Each number is 500 + 25 x the weight over its row's rms, rounded and kept within 0 to 999. Layers, rows and columns count from 0. Numbers have three digits each. The size before them is the row's rms in percent of the matrix's.

# layer 5 attention key, 256x256, rms 0.102, rows 0-99, columns 192-255
137:500494520482500493507496513523540498481490496510495503494506533536509529493538498520501537517495467519486504507482506486469477507504476564512531488476465532513492487469529424509535502508519458
094:478510521492502525510468530493474491488480499490482498492503568549505532516505487500504539524493448513530494514493500500506487491470511548502528464466487510510496504454492438562531499502517481
111:504482513529541515500496509458505510497514498487480529501461518502547518483526488516475522520547476538511516479467468496471463517521491550534502463478493515488478521513507450464503484517520421
097:473510532510481501497488503470474475503513500515519494453445520543523494472476521506466482488496526499481476487509473491471522496504507542539560475510492537491517510431536479518507495532466497
116:496484546515508489531500510490489474484506507485471525473499534529532523478518521510504524498499470530518512493496490494480479494485504558500541493457487523489478510491510462489524471483486473
103:527476525486510518513462501523508483509506518495515529483481546513528517462512494490498539443516501521465524500460523504495468507495482517476518502490518500516504493426498459497511475467493515
123:506478532526497499535498464497485498471507539475487512449517534562474524509487488534500527477546506531501523499511458511468520524476509512495535470444484503500509540531493457512501526508487473
087:487498516508511475499476472530499511456491491480517500502500456512499468481539488501527504486508531534468534501518506535471503468443543483497496557541524431486518530486465443512548492484495503
119:513525454494461513484510466459523472479547476495489506483524524476540476508499513511513541465413535523527532507472477487507498501528508483498499543515497501519496532512516482483497491530519514
093:556494527492509498506521476479522498542525446522483475475514519503527480514555484536459447501469523488473490473511519459476512528520451488477518541529475530520499494473529530449466493544513497
102:501471507495510497528488483529470545457490454470492501483530480494502506534512462542527495489523509494468517533469497536492538485467513498537492543521506523497465520507544494500484515473458492
094:473512472495474437513517506520419503457535505532507523543527479522501490483544456495535506519483496529509524482463475523506527461488526473540520467516515492502482529534506451502493482499510465
098:545509524461491562483502473491469468478468490474477507461478508469508501447483512479512470494516525489459486486446489481508475497503458464491491523553494548504506518496524495525514513493488521
091:441467478504507493488464545487467539450504501504484521472504490534467493532500512475501518486508498525545504493496521484499478493468526507508518492504509529503513460484506467498488568545509481
083:462506524497520491522500488479476501492502474498516527506513475512481534545458500473542465525513505518525500493518490512484468462458546505526540510505516512493462464514535479477514551490505467
096:494461478486513520508481510472483519535539492516528482470484509477524494479513494496512502494485517516537492473550486495518504499485519503486502453512500471504510515460487456462537480537499476
089:528529482480520467484506510489551522515500496469518514500512528485525500498538475488490466518536483503477516490479507481496479552532477521503499524527491513480488471512539482493486501505541431
114:511522503491515477508498485483535494497503496500491520478511550519524526490541491475477518497524494515482512487481491468488464504540469528514517483486465525492475496474569481496536491492512465
114:533516508500464524503530498482519490478524508484508512469520491523467481531498522461481493502564454461490492502499512505535527485535464491471499494496485533479485486479490555509492493511491482
115:519491537519502517539500500488527485482484480498500514503490538504520525475523519495509540472477515498515528519503473464517487484501511534507515505468469511505470517515545464490515461515527480
076:521512510521488531515505490485504476510469479525458508504532554508459516508486525493475510516491500483521448492512485490543486529527484521496491474471430530477486505500521512506466506514495490
108:518515535514500532541498515502478495505516496513444524479527549482508546507504514513527497502477479489538459541517501509510483522525481522514492478482473530498460503533538487482507499494493498
125:484498528554487514506509524450509484500490503484493497498502531524505502494457510501498495474518505501522467484516502465502485521522504521488517501471457546479515512484545507489480525517480505
128:485490503510515523501508464533496503474522503516505535479487526520484549439502497508520547450481486557551536523454497517476473495487531534531489457492522476525464539494499412496513494504530513
120:506505500500476478508507510487490530492495507511473545483516462492509501545479495465525516498506499521550518489508504465526505526501476471510463495462522508493538492515443487504526502469477495
099:500527486479508483481487528533475519490506454518507506493503457455522543487524517466511493487505527530516513521531510533535528540429498488500467566515519515493476490502502519506479503507491491
106:491514482469500468522491521508504566489477514512450473512523484518479521503466545523505585509530448524500522512485504508506500511507507523484494462464500485506477497471479478474492507494512484
101:521503522490479475521507501452577510525548540519526448496510466511526484493537465507492488507529473498530537469523474495500475502507466460548516478506508456478501513491501498493442497535533515
125:497544512520468501502484464494458490502483518491449536473536520566471490521508523569532489512484471498478534504458451485485498485534474503494519507459491471483496492503499494537504473554539502
102:475489509505458483499515489447529524528526516532498507511495523513511484523501495547506545503482513495558523466456461532518500482540511508563474448506531531486517549486487460485475481546534491
093:453538478538493465526482472494497544462485530512467506485468501493507487462490477496527521525503440464509496460514472498494509496515513540538485488543509511470476498514470495510533476507491481
100:495552484518478502520489477447548524504512487525508492492560484493502516469511522546486543503487516530519478527454466530497453525543495525517499486481528505495467508506523482522474471529510481
093:489498529501469473503454452495521484490496490493512476520497505524518498503500500519503499456507510523481485515513486538468495500473513524476534472506489477466499515493524466508535539448511511
096:515541535521489515522487480461495484498509507495495516506486516525490532496504541516537517507526488503495507533441486527478502508521557542516485491480499486494494461492468478445473514519558474
081:515546521490499487522489513472479466523483515498478496504462496516498502507508519502511441525508511443466497461494510454477511498526492513505503523463496491468515494520472546516515505507492526
094:490527485514518478508508536488506514473517471502459490491508512527491496522459478558468488515506472483487527491467499461477469486480449488539517500488487507478467454465462522512527501482535506
105:462488504489539543507497544473457527506499527490530499474513461490474483461528511471487483470517521512510485496496525490511477537473529484508529552487496517507500532506530512511485511486470500
099:539523514482480500521502483491464451485492546487526448440510472508475499475510483519502504476501509484471490502470483552473491497503515480502542485501477477499488519504531495494454468519517487
104:536501503485470457477530513473533506491491485505488511534500467484518515533479490458500498570523469505494474503536505500523504487473497523473447499446531479492455462492494504489491512518501454
108:482449540553527563519521516449502486495497449495528539479461460506484502451508511521477504494505517513488497478520536511497484512479473523488499486554521571505543479514525504480478513534509517
101:490495473510530478475518472521515486492599489497517456539454504506488522529540496490510493512507475515528489507551533549491486498532519518492516449482513494496482461476446505446490493489535473
097:487532496563517492509519458539479486491521504509496498487535473508491535451496543552512552463498501529538502539479503542456508531556513489482507467533526504517477497491494480497454507490478506
107:479476537532511507498488493496459471525500470468544533528475491541486518498494505543479512430483527522482511553467498539472488506512528491524485490488480545478521514494501492545524485461483503
088:532497505496502536511521518460504486505518510500506506483538495466501504482513463456489482529461519532478493492486498499437506488532496490514476504485486536491460486498531518495507466500484501
095:509519490495499517540446511510517518476529536478463490466494504504552518454496512500489548454467494570511500508482473506483513506509537513523509485494491531485513464495516486517493552489509513
095:497499497509490456502503512551437523414488489483498507526504453520490503541498481534517546535507495483507481500507518525520491481478531508536546463477510535477498451533478495489512504466539500
098:474533453474498519516545497531480523511511486501485512527449497493442525500457545492519482476548476486412503487473517512518509508485541529526489516512506512527492477483492514478546487506546500
097:518466492467530548480481559497527485499491535506474502482499450497528499473507508463510472537508529526535466487531513514511462545473503492481498513499519489512464469483490507455488474475461473
091:467471495528483491485530495521501481483452493494476514480520482518474543485481510462513515513517472550507511528510503494516470479507482536478491479540492460509457461452515487489471498502478496
096:520504496514468468502464471509504487454506512481472510516519522565488500571529514498508532537530471486515503466523507480521484505518510496447536495441504458499503465532450495490497518504511503
103:506526497519509492542475427495483519478472534476488488464518439477530487490514494525505496527491518529479489508533523503526479488522480498465521502447494483505473502454541524522496445500481492
107:469478527522493529501468510505491507520492482487539506461488490514441492432487513514503489464464493491514527510497473497479481496470502512509496496472488507484468511507482513535529521530533527
105:559475534481497525527541473484510516512493462495509518517463507468499517506497500476525497552533494474463484478455490511527521441534504500525479492523498512506502515532490470507507463473465495
101:540499480495538560512518468506483525479478501512496479531490510491482502520476486522502501527487506496475487473495496493543504479508501497505569505502515493492516565483533512514526463474446520
099:512501505473496539509545501508528482527508507543521508499452535475510495493482513497503519494573529449494497519485491518522522550528520497527489481559480520484598517538487505503467494502496514
086:525476498476506528510517479518496468475488491504451526471525505519490501554503514540486508537474492483455483463438534494490518510521520466487515533486523519521525489465513541516472479503454500
103:522501511484513505483498544499496503498542515533464483491504447474511509537530532467489468487499489501484470468511487492476512528519492481514498503528526532526442436549483501453472504503488482
107:502502474555488486533487487492546475477480507475504474480513509535517459510490489528540470505484530500516546486504491488512514499492451525488473519483472484518491490502531514501462502506512490
096:513496480502485527519488476546514481498465515491497458480465501504456496465439524536475513492491534526481529505479528532495500448463557525477541498516489497499482472483520511493499523429530523
100:535480534485503476495501503460520560501542524511533478491483518512551470543524498476511491507485499497532517473495511470539488522541457529501475500465516548518485479484479520480499507544505511
105:495515486535508465527489511466538516503491440510499487547504491497515467509531468511522474509526450520514507467480540515514483490467457498513491491485486510489514494492533485537487538530484487
099:493536476503541481516525478534474479511509482492472503481480467509472513475506503479521462488517467502478501501505502515515499508511458476488478535550515465527463479507494491549523499506481486
100:502497514478533585513473525477513465503476504513471521479504512499487482511479498492493466532485502485505503445453524439497514478475501490507541548515509528506536451503499515541509528490503529
086:479533522501516546509493497486501488506492497487493510500475523501481456481481506498478473531494508447448512503534491468491489506515477505496513531487494532498466496520460522523540482518496500
102:555454511496471489475520482496523499508477486522487492483479470456501484497507548486519485517501464490516483493530529501476544526465468508528486513537514494459519497508453522519487507432491496
099:563457488497478489475492477508504485496470493536502496490491475463505472524481499505508458471523455513540482488535529498487543524466501489513512498526538475486502519509444505508514503432479508
095:523466521480466517499497479469512498512475495518462482476478489477550500531523527504526483552499507494542450510536489459487481518461474508504501527551542481496507493507481481523485499451505525
108:508508489484486505523474529450522518541480489488516465465505500471484503473523508509552493504462505540493458500497476429491483531488477503495538514493506475543524483501492493515480503528498521
118:504498475480491514460497475534489492481520500494511498532497504492478522480502492466449518498533489491513547492478512549508517472505529510474487493458428531490499495478521522495511503497500484
111:498484532460504521478449489530450483473489492552467512518489494529528498518510529516522496507554489531502485538503503507533513510505512530495487522498453539486510504475533495495531524485503487
078:534518461509470535503483514532466508504503467477464494470490525447523491464462493509484478504389475505520482494464457528512489501501471525541475537500460518479470487478510520555469494496500517
114:500512523475494504470494509513493492513522498539465521503528450478479512493527525493504477536512486523509464530479471469484492508467498519525466510517506511495475477456515496489565483494519507
102:477472470522476544496542510488485513504515471448542581477532501511522530511503490504468528486476527500503496464429503491502553488542483487517418516527515513499470533478535518508502503476479489
117:504505474506550507473522503532530490501509504478472523483477519479512515518474499492509540550503515518533503474477480450495475523522528542546515453480536461515532510505474437492502492533514499
106:480444467529535543484529535544516506505520524486523483488511514461466474510469461476452515525468455476521516501468523474468536494497487504503487496500515476507532502509446502506524480534481496
104:488505538482488453487489538474516520506457516511517515484456468487527520486479489513470484550496514496491514494501526519519479508498502555489547490483483508488491485469454479474498520487497526
101:465536488505479559489543489458478487486496464479524572469532496531508535457450505481526514493505511512487495488494468505499504536516518527502480518494501513492492516524514494484533472498492521
097:461508531516527553512533506526474549496497495489475467546522511523509489519555512506511489451499551517500464486500495482513519478516471492485507476516472510489518496485499477436518519465508494
102:473524546511489519469504539511499467513493523491482497471532491504515476516496448453481513545493445457494478514522529477514523519488459514484475499531467530478514523489468509533499520497447498
099:548453532527511500510484490528479544516478454458498472518475512538544508537477523503486472473496509509491485501514510482514506535511450505504473515496429484478537492511493483501497533437453463
081:481536458490553528513516510541497477534526527484482512504499522534506520519474451509463503490523482502480549493527446472480527497522509478484495503469464518513495509496487481469512478488494489
086:495541487536556496502499473530495497479512494505503517494472494520514505518500443462454511521517474491495557519508490509503524514540527458484516475481472501476517499493500491497538494500510496
089:531512536518507511482491454523491485502521486505510490518480467512489525510491461493499496481558478515512514501502502547494534494500544496500473496503484515509488490486505479475540523464489473
101:533506549519473509531476502469525499519465505489470477492494493515516463544485483523516465512510495491495453503534500445508514530454492517530507519535540491515528510513449475522493501464512514
094:524533502476485489512460503464537506546507499506502464476502532483473497472518494507522500498435490499491484549519462502478443488483444492479519506502500505512509491473485504523454495525499521
103:482457467498499513477524495536487475527556485503508500534491520509510520498498490475450495487507480521534551497488520525514521490534507505489456520461465505514495495506523528528534507494461532
151:506506521495496505513485489471519500486468492486474475481510501495516470510506527528551485500468502508494463519536475477498483519492466477514501510542538474509524509524479481510481475499520519
098:495482522526508485511527449547523464478474469502467498496495514532536493524522508487477492512462511516520490470494519501537484480530510536517470479505511485454520552490525465544536524456458518
126:502491481503526514500478528481501523509504486512520463524524471511446474469509478507482481493508443465464489511511505496498519518485480457462558498456516478554499453473452523499494505493548499
108:511500521491484516500504496516537525499490549541508510506506500518479486445463446504452500507530483496471507478506520504537548518497504551449481516461503517488507508506514538489461549481488499
099:467508548520488521488537516462498489466470520524464525480513525503504506488483544465494523494506485527501434501514459436500508513484498543511508516522472543448475505493492521472525489522494473
106:519462456489494525504518468479464531519487492480518517462473493519475490493486454496481484491498480475494527458479533485508493513561500478490508518434471502502517484533494490510490511497497544
090:476523487509552478525479509471508501524493526513541531504507503510434509455504480505505534519511507459485522526510506497465486538479522516488548499483484476544489485535482481480516486554535456
102:477459522520526491525485498508525500504472542514546494522468545469464508473503456526513486436502503507546515517499513498479493497484529538481504474486489502465506506548519488541492440483516459
098:480460513462463543479479514502467535471490527468505474517498517521508491461493518514512474434502483536487505531471496490509542505520463486452493502485457521565495484499480516470458498514521527
105:470536519501501506502478517466489509533532504484529496523510435524498491490523502483501486494518489480473476554515446495532537491498483458468515489503511524538474470475453522474509494507509504
085:519474501484446484486496506527532510518516469498495484492479492479542488530499525513488470499488472519523502471487496492511479499522492479541451528513478513444502499496553529529497487451466529
115:465505513495491529494496547449469507526491454477512503455514528483510505479482484485493476500479477519497478552484490467494505505486463472485522535501464504502524519525514537481525504527492552
102:495464492483452572514541521488476521491544451458497540495498494505519522541464494548507517482475505539493497486498491501478472462537492522508457522475523583498481502537517472529494452511509470
102:509455454501496528517493525490483520502520435525514498534478504502524471489497544498510468493506501488541525523475478553497548460515493474483527442474531455492495479501502513470506520508504542